Weights of a small transformer language model.
Size: MLP 1536 GELU, vocabulary 4096.
Architecture: learned positions, no biases in attention or MLP, tied embeddings.
Training: a variant of Adam for these matrices, 200M tokens, 16737 steps.
Each number is 200 + 40 x the weight over its row's rms, rounded and kept within 0 to 999. Layers, rows and columns count from 0. The size before them is the row's rms in percent of the matrix's.

# layer 3 MLP up, 1536x192, rms 0.137, rows 1113-1129, columns 0-95
108,243,217,269,225,171,243,252,128,148,196,217,275,210,230,175,159,185,140,210,199,285,163,206,258,245,209,207,261,207,206,217,220,155,138,186,192,176,201,216,159,253,155,187,213,199,205,208,228,161,139,168,216,219,310,171,207,207,253,231,189,157,256,151,273,167,174,147,250,174,243,281,137,188,169,232,229,248,201,209,266,220,259,192,254,157,222,271,225,190,228,213,172,178,215,125,168
104,188,230,233,177,271,199,272,137,209,213,221,175,168,150,159,189,200,232,221,188,172,166,214,174,212,194,165,170,168,207,119,248,184,245,241,213,205,107,162,215,222,195,266,216,191,223,181,196,165,196,260,152,192,168,150,203,227,192,206,188,193,221,171,225,187,169,63,253,184,260,200,247,198,209,140,228,177,180,159,144,175,172,251,129,221,238,194,299,245,127,278,228,166,205,181,154
096,152,183,175,252,242,237,152,138,127,227,275,204,176,189,211,178,212,265,220,196,264,256,213,207,261,199,199,189,206,264,220,178,176,173,170,235,221,242,133,178,95,144,254,243,183,190,166,210,182,219,208,208,221,169,171,89,223,155,153,190,137,169,246,201,228,286,191,160,196,132,147,187,192,228,221,232,261,217,124,212,158,225,162,248,142,169,226,245,249,199,207,222,196,143,208,268
097,201,164,271,122,198,227,260,259,203,158,227,207,183,151,124,243,182,254,197,225,201,126,172,175,185,203,170,216,145,259,188,254,238,204,169,178,192,172,208,118,238,204,150,181,201,233,254,187,192,219,180,149,220,208,227,230,208,193,302,292,230,188,188,313,226,225,150,195,211,218,214,217,235,276,171,228,255,255,142,267,172,231,188,140,238,206,173,194,237,154,216,158,147,207,179,129
079,223,228,231,163,248,204,225,161,157,175,238,195,166,127,170,162,262,209,221,216,232,167,191,192,229,187,218,239,224,210,176,175,206,193,229,184,213,209,215,142,217,229,272,255,122,236,232,224,159,215,235,219,191,236,223,136,204,269,213,218,206,225,111,241,229,172,164,187,140,239,255,177,172,235,115,220,205,176,153,215,231,234,232,239,165,188,226,217,208,212,208,178,215,170,208,248
095,204,195,230,204,207,178,211,115,181,149,203,186,145,163,203,137,205,214,230,253,264,250,177,190,216,217,134,190,197,209,227,179,214,152,268,120,233,210,207,204,175,118,153,186,136,238,226,222,219,194,146,147,215,255,180,212,212,176,217,187,141,292,174,312,237,204,207,202,213,132,218,155,161,232,242,171,232,198,195,203,205,204,190,147,208,178,270,247,235,271,191,180,242,185,122,145
102,195,156,271,193,244,136,248,154,119,201,189,208,126,120,208,218,156,233,223,142,185,187,177,275,284,168,149,236,199,223,247,122,219,139,182,105,206,215,184,125,216,202,272,178,207,233,220,193,248,257,170,203,155,173,238,241,267,154,213,206,195,175,228,202,223,182,250,273,183,283,231,212,220,229,168,241,226,225,222,269,212,144,183,174,188,266,179,177,223,152,255,209,175,220,187,233
080,208,210,209,168,231,207,221,148,202,148,201,211,125,151,191,178,267,195,239,213,228,217,210,218,234,245,172,230,175,248,158,239,219,226,260,156,210,197,271,69,231,254,216,244,113,236,258,204,176,185,246,237,252,264,177,169,208,206,203,272,175,197,175,209,211,238,212,169,157,203,244,191,149,199,158,245,176,219,133,210,254,240,237,193,174,182,165,235,235,204,206,171,229,174,199,231
104,163,176,279,160,204,116,151,231,139,200,168,129,190,197,189,217,186,262,222,243,193,205,213,298,203,214,194,264,163,231,216,147,209,202,175,176,160,217,198,196,174,144,228,229,172,198,219,191,251,245,178,189,207,185,199,165,207,168,166,217,208,203,266,170,224,180,236,208,198,246,233,171,224,221,218,272,205,180,210,232,218,213,140,195,151,198,158,257,252,254,222,217,188,250,177,244
088,206,208,128,214,276,148,151,180,155,214,256,272,168,163,154,152,238,245,191,258,252,165,201,201,180,185,124,260,190,210,175,201,232,233,235,174,172,129,194,209,258,240,211,209,147,203,243,263,161,208,218,190,261,251,223,167,174,211,144,189,52,91,161,173,197,254,153,155,181,142,218,200,199,266,191,189,229,185,139,215,234,199,218,184,195,193,235,232,201,223,170,215,231,227,250,178
099,146,204,232,238,220,186,253,112,163,225,220,116,193,156,164,196,201,169,243,245,254,213,165,264,194,203,131,221,247,198,183,193,179,247,215,173,239,186,214,177,231,218,296,178,183,195,216,169,223,189,296,260,266,160,178,215,257,178,167,225,177,136,228,136,255,223,130,262,164,224,168,168,242,211,169,274,180,198,199,165,143,258,184,150,224,235,201,265,226,150,212,211,244,184,189,251
097,240,196,233,150,252,151,197,110,139,172,245,185,166,185,232,145,270,181,236,267,222,179,169,220,186,175,148,216,211,218,238,207,236,183,154,158,176,196,178,140,246,247,244,248,164,221,227,194,190,167,196,227,157,259,252,195,209,228,209,184,177,216,163,163,269,174,145,201,159,233,268,159,173,196,223,236,215,198,100,254,210,190,236,131,168,179,163,188,229,228,188,217,243,206,210,185
120,234,153,301,106,195,111,212,240,201,164,209,276,196,183,188,162,234,240,178,189,185,210,224,172,217,183,178,268,137,239,231,199,229,204,220,242,168,135,226,184,213,168,192,173,217,236,276,182,176,225,287,164,164,271,202,244,122,226,245,197,128,141,165,253,305,147,206,212,124,236,268,224,175,257,214,186,178,205,200,257,218,218,245,220,149,226,172,136,176,213,197,232,205,227,223,198
080,243,190,221,160,206,164,211,153,138,143,187,210,166,136,180,199,249,173,261,213,255,127,211,221,195,268,192,255,168,278,175,213,221,210,215,140,233,175,222,88,252,211,204,230,130,229,233,194,178,164,233,235,250,231,222,210,222,233,249,272,158,204,145,234,203,195,194,217,187,252,224,198,204,196,157,279,198,182,139,258,221,256,212,223,126,192,230,203,160,246,243,165,272,210,227,239
103,240,223,286,195,165,202,203,156,182,194,224,149,194,205,170,124,234,297,227,192,231,203,205,246,155,202,207,218,150,177,266,258,198,156,149,203,133,160,186,158,230,210,281,239,199,218,253,127,161,171,296,162,154,228,200,216,224,200,183,224,231,194,142,205,256,151,161,215,187,260,231,239,216,263,184,252,157,170,208,223,218,179,226,162,157,258,249,294,202,207,187,198,243,210,207,229
105,208,208,186,150,213,179,145,147,196,149,206,214,116,207,208,168,242,189,180,201,125,235,192,320,232,203,185,265,160,223,263,222,173,213,252,215,162,160,213,199,160,207,195,169,172,197,231,144,226,221,223,248,167,289,78,168,206,223,157,200,164,183,206,163,181,187,165,217,209,155,251,209,221,187,228,236,202,204,179,217,207,230,256,135,121,220,204,222,200,178,142,221,228,238,165,200
105,197,230,190,191,264,160,161,179,173,158,223,181,203,94,145,203,269,238,207,249,244,199,244,130,216,176,270,169,168,207,207,229,182,208,223,219,204,162,190,190,182,174,194,195,240,231,193,303,193,156,288,181,232,183,190,180,225,177,175,166,194,185,196,183,215,217,89,242,137,221,221,247,206,206,201,229,180,206,114,173,148,212,244,190,219,161,237,238,201,157,216,210,135,192,202,152
# layer 3 MLP down (transposed), 1536x192, rms 0.116, rows 1113-1129, columns 0-95
110,250,193,208,241,241,205,201,181,186,173,198,255,263,292,210,148,203,199,202,212,250,117,221,207,177,131,216,235,194,243,169,210,134,225,169,206,222,222,183,122,170,175,165,236,243,195,260,207,178,232,213,235,153,126,191,190,211,181,223,200,97,218,256,241,122,173,171,213,179,198,196,195,230,231,210,293,234,247,234,179,173,145,124,213,201,182,286,225,172,198,196,64,187,210,171,159
096,151,170,189,185,239,144,200,313,234,215,232,152,250,182,233,259,239,162,217,184,162,220,257,159,243,214,191,192,254,210,172,195,194,222,218,171,207,210,181,239,206,173,210,172,230,165,191,243,225,221,143,156,204,143,211,150,145,176,109,207,208,206,219,301,159,70,200,208,205,187,124,200,247,215,172,225,239,214,212,127,219,157,214,199,171,253,176,202,157,176,201,107,241,196,153,208
092,220,238,227,228,177,180,242,247,183,180,195,223,226,182,144,219,171,248,248,262,169,213,147,261,160,245,206,182,171,134,222,161,208,177,61,216,291,191,241,247,204,252,203,123,209,218,132,248,183,210,285,152,152,194,247,272,230,238,109,249,248,233,205,157,185,241,210,246,207,174,185,240,201,225,225,126,133,128,182,232,160,148,179,214,203,243,150,177,217,169,116,214,187,162,189,166
084,201,183,197,236,252,252,150,172,227,215,124,235,230,199,185,161,172,189,214,265,211,192,292,258,189,205,216,215,182,235,218,208,221,147,198,187,273,200,210,164,223,241,156,286,209,218,188,155,224,142,203,164,152,258,176,208,218,200,267,207,181,161,243,149,252,226,198,214,192,152,215,188,124,236,238,192,216,232,256,208,120,196,226,239,142,242,157,158,204,194,189,255,238,196,154,197
066,145,206,225,212,190,166,176,207,192,205,174,210,184,263,140,244,180,134,166,206,200,203,182,221,166,183,139,128,221,230,189,183,180,198,167,223,214,186,194,169,205,223,174,253,383,143,232,198,165,202,160,131,234,253,239,229,186,205,193,226,181,200,188,243,250,171,244,185,165,209,194,165,192,222,178,188,258,156,196,221,210,239,228,172,127,239,241,271,187,221,154,165,228,221,277,230
093,173,212,235,135,204,202,301,251,216,201,168,209,167,233,239,213,224,221,213,192,204,158,236,248,162,251,258,200,168,219,195,119,216,155,219,136,252,102,179,223,192,208,237,259,158,187,198,104,171,225,213,160,173,176,194,168,229,227,214,197,213,277,164,222,174,200,153,205,213,241,209,166,287,155,169,206,216,267,235,230,192,197,162,160,213,132,208,252,198,188,199,160,207,202,219,187
113,218,209,300,195,221,260,207,240,136,169,205,239,171,154,215,223,176,154,116,210,248,201,199,203,154,119,232,219,211,174,254,206,301,190,209,238,211,230,203,173,221,281,215,167,184,201,167,178,209,208,205,182,162,203,159,324,237,203,250,227,241,140,122,170,182,252,213,167,160,154,227,199,204,144,225,202,168,207,218,197,198,265,196,228,282,179,192,146,205,159,154,133,304,220,232,216
062,204,164,135,169,209,227,195,180,281,171,151,221,157,208,212,147,221,193,186,170,222,257,204,192,201,241,206,187,221,81,178,237,214,160,242,193,214,217,161,176,155,235,224,156,265,151,142,170,215,239,221,151,182,223,224,172,182,218,156,214,216,229,222,201,216,237,187,160,209,162,176,162,194,184,145,205,116,193,210,176,217,95,277,165,177,181,146,188,272,208,223,225,197,189,192,234
109,202,192,200,224,252,137,150,104,164,202,187,178,151,197,230,214,167,212,176,197,308,254,195,228,176,221,185,154,227,202,161,288,189,145,206,194,211,255,226,183,219,250,162,200,146,205,172,291,165,232,191,192,148,229,234,180,166,196,154,219,172,216,209,249,171,139,178,198,178,195,184,208,161,245,211,217,228,221,230,274,242,224,247,213,202,226,180,226,128,216,119,213,205,143,223,204
085,207,195,227,176,158,210,279,204,261,169,179,180,247,234,149,228,211,159,162,262,187,202,194,163,158,184,193,172,218,230,171,165,178,224,199,138,182,202,203,264,253,240,212,179,166,195,202,163,202,191,253,281,230,206,150,120,229,239,251,169,175,218,171,150,308,146,204,208,232,190,201,178,147,140,203,120,200,239,209,231,211,136,222,244,185,187,188,177,203,155,223,106,248,158,273,167
102,111,177,258,184,185,194,227,186,128,214,205,208,212,163,231,229,271,149,180,207,195,194,114,156,207,183,239,211,175,196,188,201,129,235,217,226,271,264,196,225,178,184,198,157,169,205,198,206,188,208,140,197,220,246,227,231,208,220,158,218,163,184,255,194,244,145,130,175,177,228,199,208,161,196,205,243,235,217,189,184,211,194,293,172,225,155,222,164,256,143,179,241,257,153,171,194
090,239,192,170,169,229,161,213,226,146,218,232,306,233,247,202,158,138,238,130,216,240,217,195,186,257,217,173,150,201,199,177,165,224,177,224,189,271,208,265,161,187,233,197,160,302,176,172,226,270,244,238,170,159,138,206,205,240,261,184,162,179,169,185,185,219,193,269,209,176,193,281,186,235,203,203,219,240,182,224,214,146,250,203,222,229,167,241,245,149,198,158,205,170,146,263,234
110,196,190,260,271,239,175,190,235,236,259,237,201,212,179,260,188,216,114,176,183,195,239,219,251,199,136,203,206,236,176,236,193,274,199,195,239,238,129,244,59,186,200,219,202,202,203,204,168,192,257,167,243,185,173,188,238,188,178,239,158,218,244,202,222,237,183,158,206,147,232,230,186,153,261,226,203,285,153,144,189,200,190,212,182,178,213,187,196,210,182,177,142,180,154,229,229
064,152,208,135,160,248,196,191,186,201,195,212,219,226,224,219,169,226,209,162,224,215,221,249,174,221,197,193,189,259,208,152,194,190,257,186,217,183,237,186,42,195,167,189,162,283,193,250,268,228,267,245,219,206,183,213,106,184,213,213,197,222,195,285,188,261,177,96,120,210,144,196,204,178,230,188,193,210,197,162,195,173,230,273,207,275,228,181,253,201,196,136,177,216,140,201,229
102,191,256,244,232,219,222,241,216,166,223,181,208,193,227,296,174,182,215,113,243,198,172,146,199,241,172,192,106,184,217,205,89,233,212,136,293,217,103,308,140,189,238,225,227,232,188,156,190,200,176,241,236,249,237,158,235,198,130,165,155,301,185,135,173,219,110,177,207,230,247,187,212,157,241,196,143,180,207,217,246,161,221,164,240,246,198,282,215,191,174,217,208,189,183,248,220
108,225,221,195,219,154,196,199,117,215,152,201,183,205,182,204,186,148,210,192,165,204,239,188,203,210,193,259,213,215,185,220,158,229,231,170,157,263,202,187,214,191,167,258,126,255,178,272,123,157,228,268,297,287,224,152,278,86,269,183,234,195,241,217,179,162,106,165,225,217,196,260,157,221,166,228,279,172,224,208,252,256,233,209,153,195,270,233,202,182,206,266,220,211,253,177,201
095,144,194,196,172,223,192,223,244,212,202,168,221,196,149,270,214,132,208,185,213,269,184,247,228,260,188,206,138,192,219,190,160,203,197,204,198,151,192,174,165,177,177,127,177,224,208,210,163,143,201,183,198,224,264,173,181,179,230,210,180,251,200,182,241,182,148,133,277,196,155,221,200,263,226,202,235,233,170,151,157,211,227,187,270,137,256,186,113,187,214,188,238,166,175,175,151